Weights of a small GPT-style language model, trained from scratch on English Wikipedia.
Size: 8 layers, width 640, 10 heads of 64 (5 for keys and values), MLP 1280 SwiGLU, 50.5M parameters.
Architecture: RMSNorm before each block, normalized queries and keys.
Training: a variant of Muon for these matrices, 1178M tokens.
Each number is 500 + 40 x the weight over its row's rms, rounded and kept within 0 to 999. Layers, rows and columns count from 0. Numbers have three digits each. The size before them is the row's rms in percent of the matrix's.

# down: layer 2 MLP down (transposed), 1280x640, rms 0.0608, rows 924-990, columns 256-319
# gate: layer 2 MLP gate, 1280x640, rms 0.119, rows 925-991, columns 256-319
# up: layer 2 MLP up, 1280x640, rms 0.129, rows 925-990, columns 256-319
down924 095:459463492506490523534464469543480546477487481531480580462527379509501537515503500511541501569558521488517427490452464447588484481530567496446503456525504547475435519582483518510535580535518572
gate925 097:552496497458544412504465476567516512491498518493475569467521564558468598394522534572551513494512448420518540519505485502577535480446450499521438511491504509481410435494439484515523448516540576
up925 095:479477453520548516511535493485435611524484519504562497503454451577437429501457581452480491544482569453532529460548515501501419498516559460442489492461541439538513461470481446502553515580561543
down925 099:492516511531479513469479514501556503493473520516523430456568546489441429423517489400534496494522489485499533438461464493494501414530514362479477493467526503489502557477522465454436514524483543
gate926 101:502426525578538530461479481458518485529496520501544533467499457517477497502554480507432530486468485502534510509524469504526535457477432440532471482544464510481507493470455514457568458562587467
up926 100:576478520509445438513504544452531556491533587507444487476444434539505445487514547529513423509475530470551572497500478526547547491498570440491540445457454487514471559492606408474547497526385497
down926 101:512461467479458489498538488497525498541478509474564499517515523446555438452498529527653523575571534530414538571514463490549500506502479485490497514503439420547533458506512553481545537529451478
gate927 108:493489448503467416540530494527512481524442484458562478466497573548501468542523463517626503543465509536521500508513511460501453511535418562443488534485454552520500509518491456503523519524496491
up927 105:445507487463445516511555576511490547498554507579603525442466465534539483477561499529479527493454534507548473508463493457479450549555493554469473520505463529528514441447515518478488494453554497
down927 099:543453511467475522429493550517508476523540477487526433483525439526529506541480497507478477435445464503499481467530493553496474550565432544513485529552536472505514476516553487536471521441514486
gate928 102:524523441515467497482438501471562569556506486559521520540546490511609421421481478465542566540486517547517520504455525483554513488463524551508494482449491488502536526521551438492466438479535538
up928 103:534490528519566484556502481487537542557506510514496446476489452521525557457511483548502502534542529537398529495475493463488506524523488477498502476464442469525459419577554463553501496498502491
down928 100:481489464498540562515516476476539503501460404495521471515454538390537482562543452500537492484474507505519460560474486531489492518491522476503481489478504525530513511516532404451588425486474501
gate929 105:538503487527507529444550508493555482487441532602518470476456536500517472537554439540498402459450502488576487521546564504525451589496512519510440559509509497490542484519381454508582530489387502
up929 103:521402493472507563553486503523450474496485525466489504535417540469532547479532552460435561522515506580526483487493509483489562547482536499565483476501517534516563439498528513543437488557482517
down929 103:508498488480505516485449471482434514488533505479458460506538443534502490526536478485541490476544528591491498413518536519506414461495439500425493510524501532497503464538453554533497496571497468
gate930 102:517538503482528510444425508508493497497513502503508471556543519526477475509538461503516464560519556483536476519472534542512433433570553503436474470471500435445509477505504515494457533340503538
up930 100:555478504443455498469478435513444498465516460490454493465508546497528516496481462498463492594504481499469561545592491487477502450490449526492546523544474461478504461513523513462444580470499537
down930 098:541466558512414527532464404466517454479500483514479553563473563556497461417475515570463523503525534537508532506496508492496536478569478533476522568450421495476474463489536558623545589475397484
gate931 095:506498554492582529500543445485472496578410521529543487641467542490507437494478483541536489476535533483522500545488414464560512414501498499450481413507476463533517454473455527485458492502504543
up931 093:520531474482550519495506505431462503518488377492451504467512466450459473503558475498499565492506471505480527532449510521540518505494533521584525438539553554482478525513468456498511488544475542
down931 096:458485544463459545529452472553555540513531479474525516453489442533499526517506475433467526529524453514470459504512491435445442489502479550524556577516534450458513548571522529511486473568478503
gate932 098:527519488472476410512575526437493460565525488495493505491535444486474506564517483511475450497484506564429507531518527540473526475493436513539522470455493500492542514428517476431434497536493545
up932 100:500477523548513443522532513497547500594527564520437508396526505575508526509425509439476531540487535552426550506491518486484631478591490431469489510491518540452542480398509441453523481486406511
down932 098:450573449488511477551465492487477425548502520475528530511532544487484533532512452547481502436535531499482588502496539545458511470553517538503525540494501493461515504451489510555432543512521503
gate933 095:488466469463457544404466492423534522487526489459495507539442540492583489520518541508518504489483441479531399563422512437445590487462459557461529545408501487451461499476416502494504506502494453
up933 092:490480522481502501472546480511517543464487472481577531556477500565548574438471615504504564500535500524549468500464497459478479472546471502475487465513452593517512492542488428462550499558434471
down933 097:432499461527550462491457558528531508410519527435411497459492515498475543535481481419554481466492503553443535492485538449497572503493501406489475473484529439580567475440476505533455482559499401
gate934 097:495429485541589384417469546440458545522493489518507531569515521469554484586538511563506485488405495432575534541494505457529446427502466507552514545513479466489461481469473513528541490513511542
up934 101:493459542534531493578468497506509449519472495512467525507466507557591508540478504440496530459534481480534465498507498533559522467527538517467467507473472441528456441466493462535551561446514558
down934 099:505507513536530518531409486541467468475484468464452528518496455467502480573477520544459561506507556531461510510442564498557618471555440464508483488469499512496504477581506391535534437496496487
gate935 103:506451471535461524516496506459536497490471445460498511484498489479487524473464530427496522551545451564377499448550498455413470414494471494515473486466424538494416506449503596463496518469522497
up935 103:571442516455469565456539491505515545525537496504521568502508629439505533502522499476546479532496498522479550453522475520407502485523434484478482510435445488513478492521473522503455538417456495
down935 099:525502483483502551453477500496469476420564526514518511482599529518541507469472581516491535530506513532502525421549531533525522502559518537497476454513468566508485532497499469468571560575550451
gate936 099:490481475475506519511464450500548562484456517504486550546536491477538511513522497520517401552529502487495495419493481542476461538528464532529525493494485549475516489429506498459488521516531486
up936 103:562534510543434487465510506455506531497494554470521550461501499561481497504506509449499492462478604471435504569517485539509539416516476465579432505469547529532533468521529510482471459468372483
down936 096:489465475466507504435478532469485477516462543456499527428484480477475467505502450442497524486465543466507540493516477497469509432576526461526500531460516516520526460505492482542477421497461514
gate937 101:459452480569509452510592504423497562524659526513529496470510521486484467498574542522495468522542514533472537462535532533522528551518558503527538551479517543510530518538532453518489527497492503
up937 095:488544520585508499451550546497487488496515425470527515515528455498450523526526533458539496492527434491508490450523510495479501448525515554498517518517518559530531620518511470546465488503436489
down937 100:570531532526495510459549478404442480494518501493481467462536505514496507480475579510549527486478525508512482465499532513521494471467574376494448448542486482517544509446471447548435473429465514
gate938 099:511494470501480441479561529452465553515547499514536472570506479493522429433536518481526487451545434557471514492480452512440483423473458504482531453547544550448468467566469514488551487481558558
up938 099:499464562510532561554450544568440480551404474560419522544496555500478465487516526586527479573494519549515542535496533468555457513530530487505490482465499541546487463469516480575488505491503458
down938 099:545498496546551476579484473480558459537456473484422519541460518514562486532489499563453525531516506491545517588490507498440483558501531582549501559428514417605464479512468541556496454510476443
gate939 098:500472523466519436521465492447536517471487559589472484540539479557540506414503506421480501473550579458535441532475542438523513563547466567481464499498464472477543543405510454466514501572524501
up939 097:522487459502479542527532525492488466587424553515496543494498463446482467500504526465459503510428553596438590504464535492524502433494453430516512515568509450504437541540459488511521457499499545
down939 096:498453454488534441603484524466536561501465554529472503489529464411509496491434411512508439473441483524449549493470487498587568505451425436483488484471545549515493522475509490480486541557520566
gate940 103:515426503537546497533497545494537483484458478502565486513539429505504446465555525468496463476454436524435560504501469446533494515482526437543566511484516497508527583453504491428471486532528516
up940 098:475451443519474479434508452567447525515537477501495463489463495525499399516485504462458567487448472494473451433435538496500482511400445502480456466540560563490533526489541448512489585501527551
down940 099:465451519502437459461453459470484510528481484473529389460519439583544422509487483526553529533507553534540470427456563489507490471505493531514427532440459547506525499381469411517592508594534564
gate941 096:557483582415464519500520529492477543489531560523501438427539519630510484513538523463499534525552526483525514500444494577448520537501555439486429520469487398528458460484458474454532559462551484
up941 101:482536463522467517470527481512536494512499587449576494501470474527467445453530527577464539491486451455461523552522490528518471507579466550468460506538518558489496459502556558510465510447491535
down941 097:551546501578527580503499455512408475509484571548523464474512510533505404436486491436445566549555460494459477509492512456533478495457471428527525529609563523552520471470505493532519501591488467
gate942 099:527523510582474555550522522531548489500516474452568533527512507433540503513517551503494538469517472495555543523513518464502513523478490479458472517514499454507454454488552453515456527485426530
up942 099:494498497482479506518464528475467509551518499537476483588515514509428461505535558554520448494534507437433508497510423535555435527450428440523488514530394559539595431526529551501566516455475477
down942 098:526524509513467500531546486580520471533511496435494427485528531511430508522529442536414494446554496506501525446507481463532450506466474575500477459458457462460538529534518584437494523554490532
gate943 095:525491480483473500506480546460572479533475548538501510488513530525497505501583498564491455456468579464537496536466548511462509417540498504430523532586545466492608500493474571507490550516510469
up943 101:495532502555428493534468419512609486552527520505470486465544481498486497485521472494484629460458511518478524438473532491486538522553488509474502483464486499545501564472491551481480424466420509
down943 102:455500601480498462514554539527432455522489461502491428516507562433513476491523549479520479541460494514486558539474546525462453485566520502478467459584533591473533489523503528450457475492533467
gate944 098:486515520500462510478505467458545526491499565509518421507583566437495489558553436508465549487516548450452505472502532475452502548467473497473497446501542506411525459447524442456419562469527512
up944 096:558482513480470526474502474491469411511488585468458538499549496435546469556505500490485547466551534517477480456533553550502530499505423537558523471602441480493455512546488467483514494492502491
down944 098:505367531430472486425512527492545461472496513582460540455538522526509500528530497475602487508540459503516532492532584514520544524395537503476404470462427498431532482523499457511445462540539537
gate945 101:506523460543503525488566571515510534505454476477446499461486485510561430488509486483561461543544442531476516542547492474502528473523451482491519555502486507509534496474424497483510526442512585
up945 101:450537457542566432562454390578467453432511504530482511527486496596505437522551477502504498527504447511559518538513469566517494525509438530536543463459521484549496531518542516512473516448503532
down945 102:469570488478469484516445471532509532494533474534504518529545494482536543487558561514445532557491511450559504528434496521558505478453420559574507495422535536543438524527476473476473480450491529
gate946 100:554523483571503441491466542516497567455585518545605481566531555431498538506549472493538475447428580508500455464510532534492444474527490536471463475495576498494526469503511540512448428482504503
up946 098:514484494499494491485439442506511486516436464453451544473457464522408498483518508547485543527529618510526565531434478504498422502503580529529503467541425528494506506536470505449516502489513575
down946 099:449516508570514477544508505554420574428464494434420538538574490489495519509507516446442505519501564495561585498447423441473459488431500533467467518560486577457477513510468504548498500523411544
gate947 085:564483490467536423513447565514524489430487484464479462489481493499564477540512495561399494547441465488490503505507563489506451533552441478513510511481506510454426498528426558459498532488521503
up947 084:466497509539488540568479520521466478529505566564489499544455461525444478440559509470539455497526492441482519479440420510462521488470560476557472429445474475447484439443506516561464526524478469
down947 088:488475513515466551518533475374487518575511488475530494544492512524508513521559384520481508525574516565547447566460464467514483460501455494498468565454525585489461555495519502419531515467473504
gate948 101:483520579510469503514460410563507530555454489476517567471478500476461467395488512469531428402489540542528488471524451465527514501529472484437479458502509507518483463443555491448528476465552516
up948 104:508481549488518500488468559518497586490542548474497509500437482520440587453497511561559514506492516504555476402538496502551583427540505458535541475488402504474520479482523512480589490561489440
down948 103:547480455574500519445487475539543511529538495527429523505549483458523612534525514485451462479474593497524517505509564504464596534482514531529433462536528534504553518491610552515551493568577489
gate949 101:529507552478496516472552504593506490486514517506510510421473471482516512538479571486488519493459491530543505504533423541526480529505491447494515538508490534502510469519556560511480550467380499
up949 103:460544464500502545461574548508514516457537561427404531572519446466525536565530571486496531444468498461541556506504484482497493505530500497448578475556510469487448463484479506534536543472587502
down949 103:441505517497540505481500518480457545484534424514497497534504513530419493509584484563477495467534520529537532483562469498514522521550477421462434499522481574520508446521504517444464534506536427
gate950 101:458523499553500557542590450517501540411471524549513479481496503456455540480425444566491540470437530541457523487488526512507518518435450504512517497509471464495541474500458456489511519474556463
up950 098:486543534582467469483566474459497538438489546530474477507516544472485501475402524598481520491551509552578528474517449492430489450533489493498497532547493434470503454442531481510526470449492526
down950 098:444562486493534474525460450472496501419440552513466450477498393527533514503424465490492527527501550470446499479485545507495532484465470483490563461530486497485408496474482476407528445496522424
gate951 101:546512467479483556544507429532494503490452514465465524476510519484522542504534486477435496440490543453537497417553513521542442473486455543513498510555517525516557494498500451471431555531542533
up951 100:503500498472501395521540535490495495525527535547466494555486496511513528555508424455522458504428495494485456436497522489470567470483500459514471520465465467496487473508574535441459466534552526
down951 100:471493483474539398477515538525431519422478457556545499457486465502538525495482477487591523488544488463562445521562520557507450445547534510469516422457569490513489477500533509494438442449513480
gate952 096:561473481488539414452480438423436571500545533524437521426522414546455567552601472506508544399508455498493536606480482498433414512452524394543553491528498544453498499491529521418497563493507498
up952 092:511574551533505573508555585417530397510489501475465547481547474507480518484545540448568497489474493508505477462493528596548459505518450471532468459565539552481491555498529482396507463450501546
down952 096:537527466474451510465490449469445507467556547581568464602461505517515474488471561484500531480458545585488520573512480522435482506475589468509466542495493470501411494500479467498490531546449465
gate953 106:505489524521465444556422542521544497531446500556505525531462545620532491526539509525515497469489536546476456504515447577468496482500502516504496476491523506507562576472525497507503512567502441
up953 104:476507530540513488522396512467492588469553487429552523502454545522474539478513487529515456531541570542486539525502547520518486494527508518422479542491496555462481476471484456583468510538528501
down953 103:515445547460471541512430543481477442561431467473548519493506487490536509550570512467457391491537509537442550589417528502441445475495428481516548447526524544371510596543485449508495455567563480
gate954 095:554466494501521525485518508574555456509531524590544601601478462450504483482496422473512526495573475508497495490531482477483531498532512478524483450489532421516480540474444532539574413501493481
up954 101:445476424463505507506519538504482524538490532509435481488487487536467497423460524500446543559471532545546462473524511548472514528612463544442488494511518560449510524533610491500469525568502510
down954 100:500522481508522478540400512497515475552501497534541448517533525498550527478522526498451514433468557474533571474450515525507499575494518469516517567497510453478477473511519474458503443466524578
gate955 101:608445474525454552508587508486441518485487494481503571555478523513515460517477500529487471519429485458476498492532504522436498473534519490492555532539543498501520463492553471464568461502456545
up955 099:522530477507557487496501512504482504500475471481493517454561438513452476530514520506527485545478516503468506441523503467502450448481460460540522459468446421543487498549502433478517501474493399
down955 099:495463499528547552473506467496446506577491451497446489498536377547432544589506540507497433544482478490567478512533493552519408509544503445504502479493524431506562563464472442504533513473516398
gate956 105:545482460449514480477455504385494510516522529503533504506452550453522550485451535526445474432561524492499520506520555477477522558513447438555444526515544542475474507500481495509542416460512519
up956 103:527448560517509508463510474454515500466536479459479530485439485487524471516473491520552472473484461599420469501469488462468480491463478419485442505444461490427502505540526518484495569501507507
down956 103:467448497503546565433554506506490534519548501555461409516469433496490490566592542487509522563543432517498515436484489538530578500554483450466506435511494464539422485561478535506436505504503513
gate957 099:445589553514495537506528516578556516527547469545510552492476481496468460518465423555564486546456470501459554559479472502525556445497522548524474443487489567563546488512514532494465485521493528
up957 096:457559490484483523499474525458418514518494487478498484443500541444471461526461532482474464471484516423443446542466553510522504440562446479476495474521500501437467505469507467525523571508445512
down957 098:405516470508489456533522539474519457528517456511499630493484520620509515548499468383570474459537408426474479514424421555565544441593512486447458503448500483447535507543412485466471531436482617
gate958 098:489536570516531526460529524503525488559509471518471511526541506494549454524414455499521553456455526494462475490524560523463604458490414513492452523551534523498444478501526488492475478509493531
up958 099:570519445525510476475500591483502516466568502487493530558443513461478575489478551580528439523506481495538490501502465513520586552486478485532479462386545380506548558518555469528586450522467496
down958 103:492455420459479474503404473492489508503457521462450482527474538461490481529520521469561461509525445484517584507505477493514487530457593435563472444452507546574539563432486490448502493493556485
gate959 100:506540507514526513493531476535543539566495462570423497489527517547506548508517441541492481440437554490509491517522442449535551489539524529459491452544489464522546531450482500457516502532627552
up959 099:477511438443528507496499531506416523504544523464492514512415557506470533533458469503451475487569512445500472524508490489490543530516511518534532503525585505436534446529462495534527507513515430
down959 101:499505532513506589489572484518528451450515516522526519569495452513564478448525480517556522502522466540481544508525472468435556560440424581530506489513551563588459442457521505483512529531469441
gate960 100:540502544502531484518547469512464557545476560494508487545446470456553590523528475510498459519498499537519475494490516399505518481525453450560554499460471521437585521443557545511534502517493499
up960 107:551502500457447472511494558472467491548447435572510532487491579451508432510465500497500561465510482428455499535476517481481534477489554561470490483518534460514486479474472494506608499524502490
down960 105:594516499486466519562528487504491456488492469525514470475435578535531447479464480490501600405455430486509567526430511493541488477479579455471496505453529459534527482430575549532590470560507457
gate961 094:510500507481486503554547587489544545528447518514441504514488461622563466562500485469492505479551484493488550538499491469475486545491480484475522462511521474448474481443502552491495495457437500
up961 094:533549487532467519562508465613507498503469473502527483530486556458538479461528506472521477482463479556528509432471570469453489559484514499569468431501519443486509471465539517474498513487399544
down961 095:496506516477476518524493533541601555490479490502454508508498542483476500514437534502464413502530533541543532441463507538444497499556520507541512426540555543420510491495476481439555505436449523
gate962 099:469497537456522465467471512544531501464436561429524538529486472478517553527543520538519512411485581514526468509516510456467497493534524539429458478464481538472441493602516488496483512510542485
up962 098:551498476453504484560469556505457526492468581477487492553498464505490516521528458545473499523590484503538536472516502490526568487477516521429520488526468554506482505539470468562497530529515474
down962 100:486594484534499493520516564526491463526510542535506530471492559491492482437535505496525537476525507416427540555533550514467532524482486462570490524495513506437478539515411569505475454511415523
gate963 101:577399514548536539533511567441535403466563501568572594505541483511506474574510467465516593462495456424531523488471470599506486387491568489516459408519533512451524474556506494449490551553486522
up963 100:473468517514501522579443531444467426556502501484559425515439546496539529476576447528496522558494451462438507562492471504466528452550446504546483479491539460469504454515540537496489507451517479
down963 100:511595523475489427455505486504515512501466492514497500404484506535522527487527454476467396507477468463507522486406515485494445490489469445494515563490525501447492465457531496459498456462465426
gate964 100:580578439453518445493450460561503478477531504431470593565546497583528492503503512482466532578561416573457555512490502509467472524525489532531509516517572503466490507515549547463467513529477525
up964 097:456492441436457495480415480400505456497550501494553494486493512501538459498513504539580510559521498466538545485362515500506471513526509463490496473447511508476518483488439469460453584429505510
down964 101:484474413515476444555459413433476468480488427523501526422493494479558561470463523510438573499524488470494463450529482500480534539530517469536443464501546480423496535449552461514543577469508502
gate965 102:549470525434473462519452558493456564525494444463542509540511508451444518422465507567435575464521456464480454437541519557538459495528486512548515421452456488449487524472511546555491488504512452
up965 102:473468524448497499460543425420481481498530508522419553499520508467480458544520466554459582526503529513508611410546400486521481528457546602478480531497545535497520545446538514493436536528541549
down965 101:522472503435523588490515487520480511539481465545516479560499456471562569516473437543435514507473527534463567504460482486536495478455532547445499518486564543507499515534546467465506478540489491
gate966 099:529531573490536513443477470509586493560497508486477549467489628476515484514492543489474513515442510509463526511524504476426544506475506494405483513516475481489550494520474510495502542512419468
up966 099:486499518560486468516454520504521520532510450542518476484462504607537504445520445471503541430592447534482539515513492465549509479472438492544448594452505434513491484538513422523471514392467558
down966 100:540439515548478508530521464463494522455495545578403429488454502522498467577524481484573543522481522556557490490604561492537441470549516467561514447468572453476535516464545527549491556458480542
gate967 095:476524473444529492584560577493518535537445497431487507473448529496481481471521545448500483539600461506470500526492527497509534491455479513467545539558472459487421421430543470445441470410599525
up967 095:517554526496525444479477534561500489471462464471502474568485503615535470446534467546521565490415490531577493450467518500552467486522448549449493470567466583568421454617493522456560557489482503
down967 096:543544594409529543582504534518479499484479515464481487433494489429532534489485468483472465458494591456507450489499453560525460545596569475469451496467444511511458469521392458434556472481446502
gate968 101:532495560509526523442541573505429522499540520570551471544527593490471501485501437503547509467514508472523499473468485538611454507590499517522516506532521499553571494460508504534501434505514543
up968 100:458468543470459440566501517477475495587448568428504466474496482502501493488510442494477555522485456487512521553513463580527538508512458465468521418505489511515471584523455486547464396524448507
down968 098:479462506488570468499491526580527539504455543464429507492451488427493516519452456554476426519447502473456521546533488575515549506495537440465457436478433504518499480513475545557495474454471516
gate969 095:528422526504489568413417557551424461513489514564527503552509513489541504473513380596531509460506576558519516475470473558530445470516582457513456489491481437513506540400530544495494524421501559
up969 095:544525590538520485534432487597499498492550436554508514484454558492493448569517516498477477440503540508517492448535466465486523490495561447542483454491501525558550490463532505487503524512473511
down969 099:546530492531474484478506507532533462514485506556457520481463602530517471532474498464442464455513461473539513574481524533518426505508474498480526522499493456461563555456527479446500537532502481
gate970 103:494467490542430475479449491606531578492569539410444470504485504556460475441474509495487479474446500443490506500524542484518546556540454536518496523598436523501476461534511542458506514490444470
up970 101:532475504536486400447523471576540503491494456471491569400452528519479560481463501553563494498485526504519511469477515501539545560519465502521511532535452555501511497495576598441528439443467369
down970 100:495429511525541468453480509547481504457529579506408538465518506448461515399510487515534522499454527484467480491511519526519514534510498424446514515525376577455523473535523469513534518524486412
gate971 104:498471509532509509473415511544470479547466508482547533467554472508438432566478456524467500477557477447503513549457560509505522582497491506486560450481561525529444502563536465407509460524519510
up971 100:449494491479523492536569484532561539463535470505504498484508459519551475520510461519493530489429433482497498478496413444450435557499454547546461525552506516466415542557582484581536540498469512
down971 098:542520543500513507515522495503505523490471538562447505410524471461455463488465463485500516488538506435453435532524528490534461473521518518449458589506547546542544566453476491506496517491444464
gate972 102:561525503518455548529546491486415387550501463493495541477491454500430484500504481461509532460529504511522494544483478482494500479498506520503503471486502561464571493572505571557439440565555511
up972 102:523565499565500509558481537516506483503500507487551501496538463480395529467578541434551536446532528520499465531540497537511453505480473603530470503551444492487525485492444570471438479412570486
down972 102:514554539573461447505476573502495519583572523570524518522494462589538456501573549444505486470436479438510448577511500568505542481480475393506501520430455487554557518458582560452528531455498558
gate973 122:548477453525508489473463520528473463545597461432572499517471559540503550494516466461507521493445528543496540549487450521503499577548443498483498433473483519525512489447508527497483426559535426
up973 119:508540540495484480501530530564500448478536530462519545496548461505466490502517535502512499424542479453447545491540430560471506464603582483533518580515547535487557510449430537512522555548480526
down973 103:528576470542488517474534492494502525497461463505518505528518529477501447501493514570451518510482536482504515454463530531514523531457554524448451538509482503489497478516484434504550523473438492
gate974 100:525495488544541496431480469493482480486521584600454590520471501479401472545469513519496506525442477503510470507494499555492514452464484563486506550484498511560427451457510473492478517500494543
up974 102:510522547506488506440426547476474504534513519516523487487504483504506516512516474486514476451537495481499509539510451504525494529501515496511489500486471477577525520462511500484509562496436519
down974 098:503524479533533536524490520433504464502405465516495474359526479381455592515481522539417463470445465468537504482559505406568495543506537498541477511538463419459497495596521492420553523440516520
gate975 101:542503514552473481532519492424466533492506413538419533506433480534555504530509480543481489499445483528518584499452541543576490505511522522467501535556532434506565553522513498444557464483559454
up975 097:535486494508541443526497406459505504526506485552513472477557530559459516502532476467485512527469571526543463504479554435496501502538451478529500478481484490406439471530579473581472461387563543
down975 097:462527435522531568408481500557468472521537505462496464470463506515474472489535482464482494602518486486508529498431473452539525498522526471503527479510521493403505513555521473555586561494510482
gate976 099:471478529523525535515547481507463462524445469492445444449556515443537428488502543563466551469571513428518519476464493490513538428518500499420522479495511464463510557495574479554512507501565496
up976 100:540548450473519452465436527452498535499540427499543508555506512620439509499459528552419505488534507444505473513472522517442511557533533483522411519482530439452484450453490557547515577508457465
down976 099:544524524567561583470497502375507540522522466396449465480502515510537458527507539498483540503524520488471538501468551520525459503503491483498465447474481408536508418554521518545494546500457502
gate977 104:497476596498540478521546548515487570538457448480447470564544498576511464561420515480443527457450537495497565555479510552492546576489530466468497534578518526481551446490516505527425492488453561
up977 101:463471529574537514486454542508479517564510489516540488562416526468536502421546510439445491426443540543470505533528519519447458496555487548494502566549522504501494513520480436517483512516468466
down977 104:487538510515504444417517484587468466525485546524517531459489508451493488513555501507486519475555575508489488583526473457479502496442479517541508503469545443520463507553479488511441584545555497
gate978 102:511491620496592581513533499509442526529508478533503551434456452441457504517494529500445505445474528428491546502490413480486448503542430467601456518525482550412481442459513532571490508524449412
up978 099:494465510544515504485507525521539521536569488531512491439448497516523524499513532456491489473490462427572535558502482485508497520468479434478497567459468547502520477435501454474484525445515538
down978 102:461537516561584518504447491514579561611486510488503459516450533506511514442497545481545463457473493408507510526527556455510491475494447491467497503454420524480474469516515429501554484543537474
gate979 102:482513512496527526441434523486525572547488509480571559521468522586483529494502581491471500502494518531448529493489508466525515480515459422515486484522488515553550541468420529478498521457553449
up979 102:507416507512492467478474470478528565591468535468538478528556504481452463535454515488452438496429482423499454583438538500469574489490476528546454467507476485494448504455523498485507456525585506
down979 106:512423491466517468504543512419510541513529536432502547555520565552456507510428555497547561518489500524523447487503481512523440469507489467497430504464432539601484489495527508529479474589479529
gate980 102:538394451539504431516534506460514555534520481530533499480497523514541512527544455528493508521574554483540500448539503435506477428480472536507513510466477500549465475558458496509463498455473478
up980 100:568504588542462473477572485511524470468540438476489541487499553512507455512547451453517486486512516505483527475561504509473486582444505487504441519520535441450444509448468523586503502530512515
down980 099:473541564464419489460460500492529488480474503435469432510482490459544478457496478448448478469459498589506512486552489524474500460530509466396558469530492472463526483487442485480483467553514474
gate981 101:492483544512468486498536557474480425486511502489495551512477465467603470491483527507490403465527508539505525463520494520545467552476461467427535494554465440482513433508458452492498436496499447
up981 099:515494554513483467487598462510485444529511424485461492522543464532497554473463534481518528496517498483496483452518463507535505516488452490530488413592493492569503563567384485490532511609537518
down981 102:451564465487532519555558531515534501511513479450499478545557538481516521592465439464519470462509535491533485598512509456552543465550489458525496487465519457530495487504515521504474494517534421
gate982 098:577569486419485538535482497468511522505577506572541460478509447600562532425519503418467467531566546530447477546493499459535484519506515466547485495477489520538478484516479524512541530485575463
up982 097:539473449477545466480499485529524518467501578448535443477482511533547515467504506515492508564566503486516529457445577480553502412501439515546512543449509485518530484511447577520475483398465515
down982 096:475511479438500507495540447461521466480495511557542558543494568491550543475477567505557462522454544514524540429502457441451491525615479517586546466518498507597473503498504535503464476428546472
gate983 099:544515437484469579509499501512551489496494528543506580452528469522502448391501508552525458466455457487479540573521492486533510484499560505462481518482445457484512482509503491506478547466492427
up983 103:470541414605530490534585460451447537518550538513446485468495512491512451585494500581436561512627383457484532502518547455543487581479532456479412538494523526418531503447426504551486459480525489
down983 100:446491415484515547519479453486601515488512572465515563481512513604485500492504513594464519507494456511430502444478527496461521522540497491499552500428521466506513539457424543580505458562614442
gate984 100:443477421548501486487529519509571484483515495463468535508533446534560491462485504478438511518516445532486471511488552483582454484531364528493562501473445513521525498521494499477566382460539477
up984 103:546433411512480511408456549496503431549468508444404481495529474482574491416521453504472520534487494477546517415382504458608526470519483481493551450464550513525511514469458474459537513515483558
down984 102:460564473504529493502529548449514538515501475448518458464566422412549513484511480489458584522541511455522478480475550552585496489475414424434503477486497558522514487439473454495480490469449542
gate985 100:487589477495520543513507469451571559504542539504544508505540510567516454552439558460568517549490505532502443409515500456480474465554520512511488489482471547574567496462541549541516536507439517
up985 098:536406451465514508519545504469459500529442489489494474493423516534462467563556494455490478518508479513464496464478538510501487440543592469516464514499540481513494580498459542536483540445508466
down985 101:505438491450527459490559489494571498509497531516484495473487466575510483432485477558518472514569489509499536472502558503507540510509552518466491496498477456423494541509491565464507551483473467
gate986 097:450503528480509433478448504538528505543479467535510532477470572472559519526459479481453577529518469446510472469562558500514410472439510537481539517459549474437480525528587510464485494479482485
up986 095:528465456481482505544521572482456431457442532454473491488439469479514529419500469462447481460506486515528567541564503376491615492535489597471494499525459542482510589471435539469510533530525550
down986 096:378549495532501519497496635550506503573419539482474488478495504517490452443513530492450521471428480495527493546516425491460587514539480511477500480530523540458504513499563503527566537427489540
gate987 096:465452505497453473495487422488493472447505477442484493523460552557524523470478490536547524530493480487470511485537436450472538529482468454498501440427445489485376473554495522461512453511465484
up987 101:559496527549508503472424547485512466516469533505514440534456436455504544514520480528498548510517503505457515509490546566472419491469515485575534478521445488458561499530526523484532551527517438
down987 098:491520563500469490488461556465493472564440488528397501516473433480512477501488476434491541566441528513474502496508530537538512444468500409522578479518571535493546445479598409519535499452539506
gate988 099:502471543529456483453477525529460572486532509477503545454541471542409501488505487505496535527564508537417534460508484461503471464502486487482516504436490508527528488531523464562500543451533439
up988 104:421518540501545524435511448472530507500478543522443505490422485497455494481493549561530503538473481444512556477493488487565539554482520499490507579485501476492504430452522485497542554517518483
down988 102:475583533513525487553516475514517537475484483520507509521494456501482515516516440524463495507493553517538497535489455562474471478412465535461525560520483479530413456522500511489471490520514541
gate989 098:524553568451490517485420535455462462556520498563568549515518528510539442462488524525532565458445390507454475536511480487453481522490524471447510531476451511492504550540495478483537488515481507
up989 095:471522493565467523453437558496549474532457502513485539555442496554533569560530503556466462496517512544466548489502479517522497525491570471477522486512576460533500494579544391455508522510488492
down989 097:564521517511480468539414530503522524488491407447510538492438544459550498474540519482471486457559514565548511528492439402506477483471505450483529460531551488475544427467562511438503493539550506
gate990 099:512505514510504538506522413541522527505514544495538510529466538542475537533538490502463534498537470484552491491529477455465517556523485566492501492536601555486562488490572538485523545495518481
up990 099:544492477487486552496499482463481509511414500549473517570490521554467472502503550484439525531552566368498477584457573548523523492442479506549480454490508478568475473517501506497471490460502565
down990 097:476442448509510536483488507489513496462496506519438430457521531492420511508492515490523554549569508475527536519448474531486565534483497532512386422442503425496583505513445505479496435532544502
gate991 098:512540482485534449528494551512507543501485489541471492440505541472520525448492535503522463546478486506533505518515469492511524508447479462477575532503507564437458456469523491480531487559486490